config.toml
n_layer = 15
d_model = 512
n_head = 8
n_kv_head = 8
head_dim = 64
d_mlp = 1024
vocab_size = 8324
activation = "geglu"
norm = "rmsnorm"
norm_place = "pre"
norm_eps = 1e-05
positions = "rope"
rope_base = 278000.0
rope_fraction = 1.0
qk_norm = true
attn_scale = 0.161
bias = "none"
tie_embeddings = "early"
parallel_block = false
extras = ["local attention windows", "paired heads", "attention sinks", "short convolutions"]
init = "trunc"
init_std_qkv = 0.0142
init_std_o = 0.0142
init_std_up = 0.0142
init_std_down = 0.0
optimizer = "muon_variant"
lr = 0.00874
lr_mult_up = 1.02
beta1 = 0.93
lr_head = 0.00332
warmup_steps = 0
schedule = "wsd"
decay_fraction = 0.764
decay_shape = "linear"
final_lr_fraction = 0.0
batch_tokens = [32768, 65536, 98304]
seq_len = 1536
doc_mask = true
train_tokens = 589000000
steps = 10138
dataset = "wikipedia_en"
Each number is 500 + 25 x the weight over the matrix's rms, rounded and kept within 0 to 999. Layers, rows and columns count from 0. Numbers have three digits each.

# o: layer 4 attention output (transposed), 512x512, rms 0.133, rows 136-188, columns 128-255
# v: layer 4 attention value, 512x512, rms 0.144, rows 137-188, columns 128-255
o136:483502479506516522487482494533479507521513461536499492522502510499521480514525485497493500546523499489507510512465490479489532500502542469504500462483508480486515539480456474513483528515482494485507544498511540526501520490501526498495515527520510502484509515471517519483516499491499501500511518486475505528506528512484498524490476500545527514513466515542467467525514519501500516478544
v137:485513479473491508460525507542502511525482473487517512495519485512481551525543499487468524472510522497489538509531515502550507536487479523500491505487479537483482548512505487480471512487481518515482527507482507485531486499480544493498500493499491468500483465472512470511528527481469551442535509485486506504506476496498470479518484475519519542484541505459471477527528505493500546539479
o137:492520523520516496497513477510510490529514481486480545478503495527524505514494503495493470516498473508501513478500513548478493499514536481500511492506519524541493479544473468501463529525491534498494508551481485553479508512481479484503485504509495506514494507480491492462502481542490472452528516513519493503497484536498497526528512515518502475507496507457498528511501492499534499498468
v138:510485541513466499512532509477526477493503511484514451498472501510513485530527475469482478466504529513544512491521492549531513510524523513482522517514534493532503479496496511494518513477503529496489508502515534485501474454476518515501522490484513545524497481451514522490486500522512477532477513482536485501516489534534476510502480487493501498457504510522503475493507473523498488530492
o138:467463544535505516497486506464492473525491500526544521460478535483512484468480500487463471506500493488532521484498479485491435506506537518524520506534492481521494479476481486464521491523466480475522524473521491475455497505511544536496534553514502506506506489512523484473502489507500505521501512521491524512501499506481501506526493495492504524503457498538508564483516491524562483541486
v139:523494479520503462519512450493522511514502506502510457513491546511518493538509504509532496472496488478506519462499495509469533477469488499519492518494499511496491498509493546505485475521517514493509525499498510474536503492512479505503458462522481487483509502473495535527520438508494511488487494507447535554479528493513495496514488523484486489480483488463504523499446495547524538468483
o139:493508463513533502503503498470522436471491478531498498501499501515492501500484499503480489463508480507466530481499494508473483498460503510514485446492461487479478505530505524503496488499482502516514520483472498477522553502485467503522499510482479522505472510528487500533521481534492484498515506520525518470493503496510487484524512474524492478484519530506470527491530491518525513502517
v140:552501492488509529509514506506485518487528495532517480512519492493522483471485489521506511446510480476532523499519486502459501485501454520475514485506476499488505486505497507470526523508514460515499469474525525515461490488489515534525509543503504560488496488509479509506493488499480478482476492505494492503492482494479503467497467471520510486517496483511503505518513488495472463483440
o140:537497477494465460494455495493502505517491495486546504487474522484482485489519483505489503505510510496467511512544485517548509464511508520513497483508549502514516499489523541506484522522501518502491536484485493485480526511514507502536501475480492497542465476513509506525522482518450460507457509499482452494506493502511522472487483513485525480508521508500533518515492509517497487524496
v141:512500519541485466522486452517466511493512520511497515484511506430467491520522478508497504485491461475477529476521486489492516483519518532486525538534546454504480515474496480510521502499471458530547528538489516487502506493491511488531490511467476488454509512481482505502519479474479511507491487515474514466517518518499483504510497510526492506465513498527509544550500524487509478491532
o141:506526519480528459518488457509500477471511489534533489473503487497499458492486506484475510482517516514501497527461499518501503486515510503517488518454500452472503513490519464505481525524482472467493506493449509485452492509527529493467481520548518512550536503484487507497495456511500504514498526554503485454513520479512503511528459499539475516541448502528548517558494525464542495474475
v142:514483511536535530504501514518507476490511482498531548501481475473473498527520516510496489457520501505484481499484519523516479515486509489482483520484483469527495537496464486475501539490504525492547438502507533508501479498509510493479502477516516462481496494506490503498526511523506542480467501536490515487527454515516504526480510511508502487509500479523454477483490487529477525480480
o142:466504515495506467523472525506530488464496523474478493515502462455463490469552479494452484487519486523489501505515461520518498488506510506560528539522493507502522479497506491519481507500505524523528505511496490496499517466487475489503501515475505520501489496510472504510502503511491478538474544492510488511495513494473501498447477502509523513471519471501504534537467532483531496539487
v143:491546484477490486498525441486516546493498436489477519470544475492461533488484493507486514489522490478496512523490476447506526531501480529523516521506494457525521503515486495499542552527523490468475492506503473478485496463456469490473488535488446496504505528509521498473533482509522513485498470512508533523518535512485509474524475501534526504519497503511524516491526489479516483470480
o143:523493528452508534513475521467517500529534509501511494480470528508471510468494512527521478491467495512519520514520485479485492491466506488503493493482503448505488514481482513497507531507480484457526507527511454538461492487476512506532483442528483493511497514469484524508502498470516513483515477483531524518464482508517573505493478488511494513509493496461501485486471494504437481520508
v144:510457470477527540477527480491507461463505500489531528511506522495499489509491483476520490520519495507506492556488511498536482565486513506470510524535518466494533500474495463518495513489502517468494516527507490512488526496504502483518518480559554503488538505471494530469484543507489487534503513537519499491545498499509492489498501495506518477512464501510534499492509504539491476491486
o144:465464546530468491496517481520488472519504463486547494463498473463498465470509516521505503430509481543472487472508508541486514457531492493478508542505481492524513469469504484506511479517541491515513427500549487475527466492488486479515473503475482490485503522475508473482489517521493534511499521502490486494494481477498488490471486504488477504519490485526466481497483490470511498503498
v145:495454509485486465474472491502520483502493476521546522489512492521492496476518524486515521556490517463557517495488523505510507493497489547498532484504493518471526490541479486525500445467520495515484547514496522510471518492494494503487481499538516521495509501491499502513489497471500510486504464486494509458516493502490514508498509510525481544522498483492504541517489503482475493481498
o145:470513479482510492503484511530467510486456521517491494490514512490537488518485463512476514495494496495485510511522491528495497506490520498502536527498545489485507478500519498487499506499529465505478527485473493494509479483529513485477494529478471519495498521498475507491520513495513495484517492463508469485535519475502463468505499487495496519457532476494484517498506508499512522514518
v146:491561485522523512471472470518516504518478538526526500504475498486514516466476488522468500506474488526493472529502516503492532496506501531507463527487548482502525494464509468499508480476502508511527544511517519480491460469520521506493505487507492513531493514523544475499485503483478470527485512465504489465493501513496488504469475481496481515526551501484477522509516516480525503506491
o146:514529464503518479475511465521524515475495490517461503481527553460488488484464505473446516511477480505477443530517488483488518496527494513494468538471549519506493472485518470527527521484501518540518507507456487493469449484524527477481531489486452537522506520515503493475516494489487477493512507501505485482509485537520528480550466494495492518504499483472457499521487484514498497537496
v147:472528546498495504536519502440513497488503516492520490503513517509504488505508522488529495509489531479495506510487462462484509478486513526515499508507514460447478511546456491487505528497494496491493510510494498485522478526529474489499485497496492509485502503487489495501506468507515486472511461471468477527541494526511486474467500487478469538508510515498542475545527523518499507483484
o147:504485507476478492472505478486523523520459506458509500492469490486516487497513503480507512525512493483467509540442474466472506547487518488470519510512463475488463543522503524487529467520457520497454492502494441523528518478483529527472521500476534461491510512524527494503498497505578495503461520503448482514528505522486504526505502468528497528471518513486496551504490479540484525503512
v148:509483453483479526497498509504516550492534507502506501503486494511514530513491505505453514505509496476507483542521535466505525482521470468520497507525517547482505510491506473505516483481515485493484500498494488521496483487505489531523503481485496519530518540494542525518506475469486497506444546508488491468514467441509515515500486464501522493534491523536506478500512490531518485510494
o148:519485513503541470520484495507519482453470493469509519491516485501502478455483544493536501497520508490492525502507503515529534538535539500516450485504492476497516488502516529514457481526487523519495486504488573486466495515506497498519495502480499528486534497496513490522557524482532500512537514516531454565510522496495511490482518522548494465497478505511495498497511463480490507463503
v149:436514485474499517486487510491488521497518478520501499495507503504458491513475448533503497513489499495510492500520507516502523494536521505496481557453497482505508500478511525473482512514509515490500499521472549508479475480529534446476498500491550490490497560476481509505461493497535532513497510473512493506532535492481475477516475501484500501509512494501507497496491484498450515501556
o149:495464508507485515488452479500498499513512500507544537517501491502501494520457480492496493502489516511526537503515523484478516528506437520488497533482482531488483487476486520534502496496483503524477510515486520496468502483511506505454494466442506527528521540529461478517511490477472508483497517521517464518493507545516489506495481463517474492532483498489549471497495506470472493486524
v150:535530445525492491533540507495514487514507473515483474531521504524480509494509526490502498517488500524447489494500508529481475523520543494516487505514516511531485526476518498531478498491509542540511516488514524505508472530487538475526519483515520466488492471531507477531536475442505523502506493494529510490495507510519483477493519459478504526499479481528512522506509495505486518499466
o150:498494471541517498517520476497501506508512474490518502473499516516513487506474531550521462511532473510460529532482502523500485474500529476462453507516486527478495499501500468477503522518490509532523494506479502524466473508496528496537485498469512441518511505473475500531509473491467538484507547486501493496518534524486534483513504535489484499510501464521523507514504495504517488474473
v151:487506459465480519558527487471518532466464503439504468533485517520523509489528495494505528557489526459470514488515512467510492502526479494517508497478538539489476499522522536481548504531514513496472505505486478508501505490492500499488488489494466470499493516494501510492476522542529466511480521509482514513549505541480474500512507512497480553518461499487528506479509486546461475516498
o151:508481499490491529536459506486502488484475497488504491504509503526514492491485523510503508506506491466485492520495453475525508522493467501499453508496472494434483497492511524485514479458498493504494476489511473527513500515506508517488470519476455522477527537505502516517521525529523479503509486511469508516534495501541502485488521488541515497536474525506510505523508512527514512535516
v152:460528447513516495490483483520550479508469524517478517544514501511547474486491475480494510490566489527498531446535461468490531498481500494480508490536510524486526533509473496482479471504504482511565516456495478536485468505470484504512498479477471504550509501487515496495502517490507473485520488512462497509510506463529484453474543473526544484507489508507510458505464486485483493515498
o152:513545496507468499492512498507505471534479488483490524471527497504520540457502499525530544508510492461490513526459484498491503504458481520501459480482506484466498488515525527498496499480481443497504485480503507517511476447487534486500520507554521529454510509506482492531488508453447456463504480511492492447508530512487479519529499503506505479525525486498509507545497517529514524499477
v153:513483508504495540496502482457504482518494481512539499471479500521471522503505519479522494504481480500532494465503512495498518473478479533505459522505463443519530499465467514507474522511465474512495521485526468521499487480516470527519461488512450489475506457495500522499498545449536519493527485500552509485465514539452518466507502533521539505490471513522506530455516530536536516515466
o153:518498501524527470491471502479546459539537497513523503476491508486480510512536454490510485516479516480494531506497501503498470506530514498524462511492506500493485472450471507525519478508492496513508502477522497493479468515482464488520472521504511469484491499477519524514495513486516484515484497498482507506515509484536487449524485493480490531499513514524473500479488471518509526478498
v154:505494442508484467496493501502519484518491484486524467523464445493463458508504494483529490524508469479494539505508522546505496519519469522515482507557501484510480526500503526479512512494542502502491482510490510476473490495487498484521494491500499501475544505499494470461508482522532494512493494483486513482512516497513509473496523483563524523498487480538480496513570462512493502509461
o154:511546534517557496481527506497489501471483529524495468492499500472509445487487488499527500519464475519502505492486511531503515481452539515506518494521526476505490462515490478511479462493486492505489492504491498537509516494510490516508505518511478527521485523505507533510559459523479491490538512469509524463473492518511469429536516490479541469515517507510481507514504487489516487514485
v155:473518493481477489453505466513514488527473481476470458514506468453496496521496520464482520496513493509569539488517515478456482529475483484509459497503482507494502528516462500509513498494493499510500501477508537524505523473500520534517502545529490501547479494557490514488459520463491505515491511499493501552526484515499457518492488538479464506447531459488498486523504489521505503514499
o155:529508530505487539521481505488537515477483477480510489490516553524493471515498466464484480541490492483506470484464504520473479500512514508480496495518486532499492499495527498532496479512509464510519520486525495506495551526498532465538501471476491506509515493487476539530488464512534487513493535532495509501541545546486510483532510501469529462497516482553490546484471508520532451465495
v156:490496475481511501507488515471508476480548513510495500508506509479498454476502497519490517482506489533473468518473534477521500497528466522511518472506501500490497486485512521489469524502533524518503517533503493467477489493550508523527520492478499526487521495493526500537494517500513496501509489503493542489535467490468471471505522518543484511528482496512521486511484512491514488532511
o156:517482488468477511472466487517516501490521471484515547495478527489524480452498490547453522471500505512487478506494496524538514461519537525556468508481509505519505500486507508490495483461493490499515509487502504504526517474486506503504474484496498506484525501503468504494465491487509495513469543552541490515473488466491523545522510487515514488525494472499512539504507480481475487507500
v157:528496525459502489483511505470486455457512516485498523487498475528488518495519544508454502494457499524494500502537524541464508504481535552472512542485491509500512534453536452484473518499518487523519507525500513485518497491494526506485484477516502488531527522459469481466557497522513483501497517448517425469513473501489502481501498469493500501475503485482512515560541518488498464502509
o157:460473525522519535518496500495487510519510518523531493490475495489473462484501477511510481508502484554523460514453549470483488509484486481463494487521547518537510501495484542508504499499519509535474532488527501523489484553540461482484481453505549488495527468483527488470503493499499514463540482463478487509503524486501487467514522522508482469527529522489539546456469514470490475505483
v158:534484483465490519482501528461515489499524472519476487489507493515514510511507513484486492548499481543457475479522493508529475514484499512524527499534502517480475504518496485517535501472506517495517500470517503478540497492469513483488504470512493518493453466486468505511491490516500526514510527538517467482486477485475492508561477474535485474501463529492455437513501536493526483517512
o158:483502505535501501520535491516489480511520502478485522490484472509467488482486495521518505479514493504482456478493481505480498518480504492485506507510496535505532517519519489523495522524503524492491481516502470497513484514488508502524492459527514468493481506486495520496489509490465517514548505505470495509443493454479477509542485478501482522512490487543461476516521493522521529498496
v159:450500428510494528486512486511506485498492522490516525489519505480484493508488508537513503487470501531482494472489507537476478529493493508510522455508502501510523524506505499512441501534484495479498443501507445484499493524500473486498487503482507490498482504522531523461539510484493480507521484507524490504520484527514491470496497487496501477493527490544497496480456490493512468471525
o159:492531517496522482502494482491502502481489462520467498484462458460503496476521498485528487485495502524502505495498477490497491509484499525487512493497495490529546534475527500511481506461519497476486464456507486536514475455490461492517474501496501512511478528494523516515466522520511497500481517503517500492423499498516507487510504499503475520527454480493500516491465505499520498516523
v160:500438512513477504467523521476510518489499475501491495521475537492520488513489489430461478450466504482537499516504502451542523537531499516480460515484459494493489514502478508522509474526491490507503470493506527491520501493543490532529527508491497501515537503508518492499532532503494489527484490515490479474477512476488523473459515515500514514524475507479514537492497507500480502489513
o160:478524477517510490511485505491511515502513469490497508488493528500507490532470500481526530541529484484492494504476486504508506489527514479536488455537475548501521483495468520482461490470479470528493498506543511481502479541482508525497494528517517475456511539517502491512503476502502462525524537495498519470548502463493506493497526519504507530512540454510510501494516516557452521483489
v161:510522503521537522511525519504508451481481495479507485491522515486476503507495479527476481534484502471516550518494498515484497515539523507501505500515490508500485478520490531522477498517518488546473474494515491494489526529511493531493529476503484478541471499487509500505511521519475534506490504544525496513477531473498484489552531498520506465501505507526492515503491488510517497498496
o161:503484481490543491531502484495524504489515467498493469515492504513488534531479491518528529488536505504511435501508481469506479491472524456465511468459508505507502508500491506519512476500511498478477482514484497490489483469496479482458510498484511531472471485478508463472521516495510499464561495484493515483507455470538478493463514499500515482513500523486480481548464512484527518528513
v162:484474513465493509457506476502491503514505503491496534481516510488504492483495488525494518492499460480529491468508503506504482510461462525516507479513531439474484478486499449468482514520480526502488504478500492477487513496469475516518446554501518505504498489515452477500480514503543520458481524495516495496498501492491502507491500490459485522489501505531465499540515520477511503512452
o162:517519520514491508508493517514530516564504516481517519471444486483540511522495494521482489501491499495515522481480506507472480483497503499512502477521490484499514435506498508474485529540506487498473469488505479507470482498502477483500481514495519511503490490490488470520466493490547537527491504519490499535530497493523513509521476475497523492533562476541498509490499495494487542513516
v163:520495492500483502471467490504487501451448514506504517520529516492510492514520474502504527528515482504516522510533485489497536480495494503516469466509491456543497460497519464478522522503455497556518485507479499492493481495485471515485468477515475490474508545473497523512480496510469505504506538460482453497492484493476548499513495512501488540497558507431522532522485507501498447528484
o163:538521514470520487488462479513504447497495485529487506493515506495532512512541464487466500506482482484523519522520474476491486495525475505571507459516513494501521486470490458493469483516452527500511517505492499490512484501544524511512487539484498532504491476532520457530499495519526484529504494513511516479484494515513479492524510488485495515515500509477466492521484526528480505578501
v164:501542465519477487511499505506524493482507474463521513505480504515511508483485527434518513494506499532470475542505500484478479496476483475486511487501511500520493525464538515507490540492484490518477500497499498502487479462521526534537502459530485495497501510475488488503498522507485541487493496546494532499501498521517536506485482516524509491532503485496477528539517533486517496532500
o164:527521477557515476491504519483483497483521482517490508500538531494480474500490480505526509485520505507522490506501516495481486487512484465503477493520482499466495516474546553515506515493530512514540491514476455488452468519514471511492517484513499462506495498507481509480476500485456497487534495530485492500503515509529538497511476493494530507522524470523521473521489495475534436497472
v165:522505530517482487497551527510523485490504486491536547470501513508473515476517524461517522484525478512482473538491448479546522504517543500503503489505468489519467540469508530509508498505505481461529502491534508518534500466491527470486491488510536508491519509451478463508457491535524497484500492443523493509545483461483496495549489489495496506504493510520480502500529469470503490527494
o165:499471529508484471481486497500495531480535514498521528496506487519491489493459509540483476520455502494510527473473527494510524516515511499502477476508460482520471515521480465473498490510487537491481491486507461518503497531537525489479520520506486504503497522509504476487522488515534514504479470493508500510524492482458471499499512485512530443497521527489500492483474518528477512492498
v166:531495496533545507505513500536500481469495502480518499543479469523494504530504502539497529490494501512520451513488513524510522495498512488498501496516523492521486481509494511514492518472540494498517495494484537479485483484494486495485500494511516502477551490483468498470480525505477509493489507505486523501503513532507516503513526470502494535483518471461533515487501507518460452533511
o166:497491500487511515511492495528515520518491479497505507529502529509478506493536492512485520500491472514508517510549508511462474492512501521512473506501470476537508454494494482505515483496480502514506566504478540499496521531503496516481514483514522494531523499518502483468465482543479531527515501521497511544542492507502497496474512484490499485504503460504493509505455500503486496486477
v167:491497496473500492555507487503460513502494500511492482501508493496475488523508464480509492492500499506465489462493484510498507489521488495522500480550512493504494505481519462486497509474460502506551462518527530501526513506492505508514558484488478513476481502524499465525493505503491485483504461458498485479491524501476493493526506509459510504491503521501502527482516497516465498455489
o167:480501511540550514527506505520492503499498492505509547516497509496485465504495483532549484493480520532485514487494477523545503500504483523504515504519497491460475501481484498514500528501457484486488522487528483466525501486521518507517496502480560501491498500512508493515485487492504501497495512543507514492466498486502507475511470499491482549498453479505495462539529517493511476518489
v168:502564501487500467502505481480479512486519506507480518456514540532496549497475512488510517516476468498452511509528510484507459491525492501511525469517482498541495532500484453488520529480468509493493495482522485511458512509473479536496522557512453504521503541519473486491502509489426525504495512502512486529497478468514477491534464485497500527500481497484475478494504481500534449521515
o168:502467504507514460521487526486497501500502505476512532470447468512516508509491475494485494513518521490481486492479498511539555483493531503505469495499476482462493480511490523499501487508525493471476510518469502500521490533526523519513510481491499496505427522468533529545497483482527483497517482498555520464528489493472464486500495496483493485514456499529485501494490514523487476535467
v169:531485491493491498476520468526470540505480508500472514484493491492527474496529504520495512474483563443458471496485477551538501501475508443459442471512501494465513520500462488507523508503506463475517505502470499460527513478509476463481554519514513494488498537525494443495494492499541456505506463502498476484521498495507519459506517537528489518513514493470495510530490522513509521477500
o169:481492491511475481518492471486520492534503494505486499528520483478490492479510478528496494480520519526507486544522532501498516499492506504443475449472516514506523506511486460494498480507498517477487502530524516537526516510510523510491454502516501537504497505499513532514509506502506478553516501499521469498509532441478494516528517502487453527506525496526504518501481498533553495481499
v170:496494483505513503487542472519487467508500474495493507497468481462482492482488457454489482484491490532486484491455525510527451461501547509493496489531499482513482521449528539474509543532457438519492490523477492485419486480514480513503502479490479502486476501481465526521472509536489512505489486503522498506514506502522529507487515496511504511460454503522498504467468483493462498484502
o170:527565535537526476517496505504493490503535510514498485478514492486518440485509473552514514478486494509485539497525490515530472485497493471472468505492495459429493506466497495469483495481477501503526518492527506498532514472516467530507549488553540484490510502480502497494480488526506507483531483504510492518518491465486504481517512478495500497517520455481493511481489486490498553501476
v171:478514466454495490509513534483550493486488485505531492505506515489481526516481508482497492504493551491501453525494506475529481474486546484444512475465486479498438532483528467504494526459522501498487496489522474509490504540500523503535505500486510482516505500519505481467499532519476487488514507536505491510546519482496473482505505528503476500493465483451455533492514467487516472468488
o171:501528523537513518485507518503519512498514494507538448473492472473538486468469499540519534459539514480490480505498517492501491485504510499453493529517536507482491504501510489499530448532511499490512489536514447516517496494478520517534506479504512483546528440498486476495509538505492516490463489469499512496522458481524480489482487540489526478522454470514520521495495443510496530497498
v172:431467520521462515477508496511527493530480495532542526529510467519470470479502486510533502520466519504481474496462473470525509508529511515531474506485508530478497491543488501475495484491506502486514498478479495505525482501490517479469488481469512456484506531438531474521531537542507527506522497528472516525497476533526506500498496504447489542514506491469471529511536529503517518500491
o172:490535488504518488479498521529514503504538501455516491491460510512541511491477486479470490485504516448507456532512517501484500502497479513471492523474466502540505519500518490490508514473509503521503499502485518511503540556476508497490490502532515496501509514472499480502474501488510424489488511495516478525518529523509526509499480512480509493489482527513481465522500492497492475533519
v173:470495521512520471513522472546516490524490514485465507504521518487497497496465473550483520503540477485506504488509512479459508547446494496529507499478503503514498472532500566501520484473489480513490492466490481478507464510534531521502504541466500515470535490496501486520521461462492552486528510480517497518501491503511490502516486495474508497489516517524500545531490512500531539492446
o173:518475518459488485480486491500484501495504488510463541529485506486567539501500502507499501527499522481490504502442471552502523460495529478521500503502522515523524507511504522469505509499436496468492516538474462475482509485528510463493497486449521518529500492531512522520512498528494508487510492526512536518536514520482486516501501544447493524473513461476515490503509515528510546494501
v174:529531497514520472477516513466508485510502487499527493529486550554511520521528527494477510511498506462518519512513530437502475475499551513476514471498514484476451499492487518531502494495490514497533488498483481510485517491532501477499474544523522475507497541537508515517527502474474510501532517441508499476498496486508498514490538509528491482517474509518479476512495522494489528522505
o174:532483469440489519522481492479483531492536514492515475506476535478489518495519518525491492488493464511499504474535503481532499517478514507452500503469487512500482490548490514463476474506502544491474520503522490483502479506544522479459462519485514504491488530551507484509521541543497495500489560536505516514472445476523485511477495519538537455495482545469483494512472502500456522467534
v175:528540500494472510470454467501490501493508494476508490524516446515516491546513463493499510488505524515512512496481491506519492470524554527516538484537485461503499492485488511467537546501477518496523478501493481479510446485477494462527539511545483516511503501512509487526462504471493452531507491486487491475493531516471526501501525522469498499415504464519487495495502474497531493483495
o175:506475500538499482514593533482480514493484523558497497506478483459502482490483513519535475514510453504522531503522507535495489520469505499500526473492514483517529511453510475498493505521485461511536493524498467501511527491504495486475458515507498513527535476509485494512506482472499522494509496506490476486508471477436504518478448513512511473504499511530503470503477543470488473544534
v176:476486529512560524468541515507454488528505515481512516481514493508471488490486523530490488487498501510474489512511487500526476541488494498487499452496501509494477499518469507510497474536502510470476506510524480487500510473478497492503508515479554472528459502508526505481498528496501495490504535469515485486461500496482523485507501486518477508494511517516453461471507483467471543472515
o176:481450497487500500513490523508474470503524480459510514477511488476512514529466498481483503498510465496513499503497505506538473499457498539491513488526501512504529521477523551532470422481482498521509507516494476522521496521512503479476485463529446515456509464481521493490498502487470467514478511544462549520465478513511501483517521506485539463507489506503465501502499492493504495517551
v177:510513511510497497553502512524464524495504482501459514518482500467501480500499500523567519514480487510522495519515503440494470499482495546459481467507559458494497515464504509503499547507498504477498500491522493480479496441507503482462536488522504477490470494509538451494495499531462461459466467511496555463510486474473470494475519521516471487504500500530481452500466534490495509509483
o177:452527557504443532513535454476470491518495485471473477499424504457525522507496487475513502485526491556477532505528526502486525481473481497458493504508514500481510533465508505489556463504504480473463482484490528498512470495502501510475510485508488489505468513530470505493486492521523505493493502465502498477463480482504482471508491454463532476478481547442473490482502489527488509482458
v178:490488495542478500464487496487506516487519529502527485506502524480481488499488481517501478494461499488530474511483507512470492488529523476519480471503512476498465508504485479537497494495495488479458504505527472553522510502508478531491497521503466506498519500535484511496516512500494511490527511479498520501457475507496528513479492513511520502505533513468528547535487495512474464483506
o178:510481509490508496506493494526483489498528494496485513478529540502476508507484524540513521499492506484491526531543506491516491514537548478456535480489517533491491504497481543472503506504481494514478514494496508466440470480500502475481510543519501466495511516509533518504499483495490504494513491518494479504529503511530513511491503498515500494493518478456481511552515504510478524505465
v179:502530514492467542525497518490512488520455530513474507501499519503479503504479459501491496475464511516511522506481478476500539504510501474503492455506497489490523523491459521457476506483537517498471495475483482437522473516497455501490505522510522530543510526505485483518480497522495505512499483509517497518499551495513479493480512487511523488484514485473504473522520515467499485503479
o179:457468501455481490523485481487495528450486509508461505515456476482487495484483465527496473536512534502477501489502509466405539486497474523510550510499489493477471504546499468470489493518496494501512496496494476466558496471509475511517514511511531537487515506497510518522517504480501503490509522508478512528518479469530538513550495533484468488476527490504505498483478490503515465501496
v180:516487520488500458504489471509460507474455502514460513487472486515490506448496495489510513523454520534498496514472512515525474492522493516454506515516495473515499518496486545505516524488453491495503526493450502504514498501541536477467519509486491500514502535524521485505537520481513488510519542484477485477500512511525488528483488514541492507538507494491490516506476513479483495495503
o180:511575501478548502544508513502500478489496467496496459472479516509487510477529490506517491518540477531511495495474505474486490491494510489526489492461499510497477494539512482484521467508497512505477515464509542495495535496470479498480505520498512511475540503482508518470495535514517514496539492526553489495499520506498494508474504490520463522503497520409448476467468543516514479459480
v181:547482440455513519481505481484508483518474473520455505502482504561487525496512522511527470491534458492485479484530495509507483529489491518477476562516488496478530509490524526518496524510481486506464513503539498503519511526497491495477521532455478491494527539506532482568490519517490472481517527508448490494490474544490505489520511511476494498471524493493518511544532519488537541501494
o181:516505509477542518499495484490471496505519527530465474494506500498506508523489518520508483504529488518502526490490502531514497513490484505494471513511506499489482501492500479549473500510509494490461501557484519523483517489504486516486445477511474461489529501510504499513504561538513464498526505484533518482496507513525538488516489499523496489466489471527483501485521519487500506468531
v182:463487478529534520493472496473511467453543510502499513487505511514455496499505505531502492520484541510496553498498480486496474501482490495496482495471504473496514486494508509513543489485500465499488514518533523507486516514487494502524456507482494504486507498542547477480536501466467482512489550539512491486482515507490529524540506517526546472517485514522534516516455529508484512478540
o182:490510481492521514502490483502520541504484452437511506512515498494521531476528511489521504482524486472535501512509489535502485493489526495498505517523479499506498508480489506497492500509502529491497495522508511518490518515524479492483489513488469472539483506497499478521494498502503511520512510510501464485486494496515478506507467478506459535521476500475505501516518485495543480478458
v183:512531495533498495526535522495493512443525489512487510521504502498502483510470496500520518506482508498475514488519498516538436509458480483495495527517515516513494494489517478494492503514498515482523513504492504511506484509499513518489547474470521487535482504507542488524496523458525520485496482503537482481470526468502491529494512531512501511506477471513513499468503447492468469502507
o183:507516500525497500519527544483513536501487508478503512519516496474510500519505458490497498470452505477492493547482517499528465532525509477497481477508502481476506474516546503515510501502536478464491491487511502503506483473488494520506526484520496482491517498480510498529539488511529490500530468526504457510467539500512507559496539522489543477500477509481512512494464470504491481482537
v184:507490513458517499503460508497487464535494503469499503481525528509469520516470535502533518525489502530488466482534494465505501455525476521531485500493493536515528525486439501533491499525489471495496502515515502474497496475482494461491545524479514507521497506491466498491505468508489524515507476503521487493544484481490548509527493468491502513533490494512514500446523491505518505470498
o184:543462495526519516482549510503510515491529539496485486517488480506489527515511502483496469515486486522517503505488500495502524490501497446503515486488480514530496471492487527501487474526473489486490524516531495509498516480500495489504529472445492465497490547498492515470539513481550535519510484497523482470499511486530500460502505500482518517470537502518509506476475499522505493495539
v185:454465510495483510518449471503519501503506504478489522535476478480535496492485455516507518487491479516533523505471540520493502475493519514492507517520510499529493532480530474522488486482541489469505501506471473482503508524497516465507537547531496505469468487498506479486478467511539519449495508499537492527437525460509499502496514502526529494514491480494493546504515510499546521512489
o185:498524508538466503489493512519462512507515510541481497460470511495519492461482477508498491523457509507458494508481519534525483504491503505490537495498527492516484477492513470489482486488489516502523479506466499520498489485495476468496535482540492524512522510535505478548451505487501488496470479498516488498483477512491487463489513511499504540550522467499476550515504477517542506490495
v186:511497493484521475501499491482508513464503474505501480494473539523492473509513520507512507539487477484494488548483479525574469496498522480489515489510522499524493496539506515477483498477510502522509484494483548483484475466546519483494468468489490544503520484520509498524510493518466516527493505523511453501530458486539471479526484509519489532486537484473547494479532470507502483500484
o186:522473524465514526444513503525513508485485506501516510482509472512512508474473519482482512506512462538500507512491504507524505514532480504514481538460498468496488507499508509477544492572475480479469507510519495460497527525497503543510456508512509508508486518485485468484532526510505535530522551511506515493508512499504535500524457496496486486466495503540497519488522491490516486518470
v187:487509515494464497520547533483534516504518509537452522479504478515479490501502497501484486505485490489502528496560477511508491485491489513492523525490510517497504490462515480513478533489505472479513498515478506479497500491481498536531489507490459510499489517483535489500536524510492480486455500455532490491489510518486529507472529533484478510502508507497504546469488478493511508489471
o187:520485499533503519488502484464538503515496538520523451503506487500522488479505499500480532485522497516513497487519516542489512473543471546507553505504508521504524468491496496490501509513502486547477493526499500510489478497499480497509466522481493540489481488509494508503476514494521488525508493478470509460482496516526475485505528527525501498498496502469516547462513494539476447479502
v188:490530505467535499476509563503498521513478489460495507489502500535491510508500499511529496487455530493505448513506474518512510495473473526501501506513518478488520513468528481527500534491486509480482490486510515522486512519494516533548507474550466503516487498508429505496529520489482523506512501527540498476500511531456480492485439496494553496512522476503533482476437498523488488472482
o188:506529493536501487504502518500501522508504499458472499477492530543531471522485521509496519517486534492519465460528527494523514495492484492504518505509498484521497523468523447502492498518499437521529487510514495516494493503464504483504484527476531487519468523497489478479520515480486503478460498472512508543521489508514485499507462512523499520522476499500516500507466491485502494552504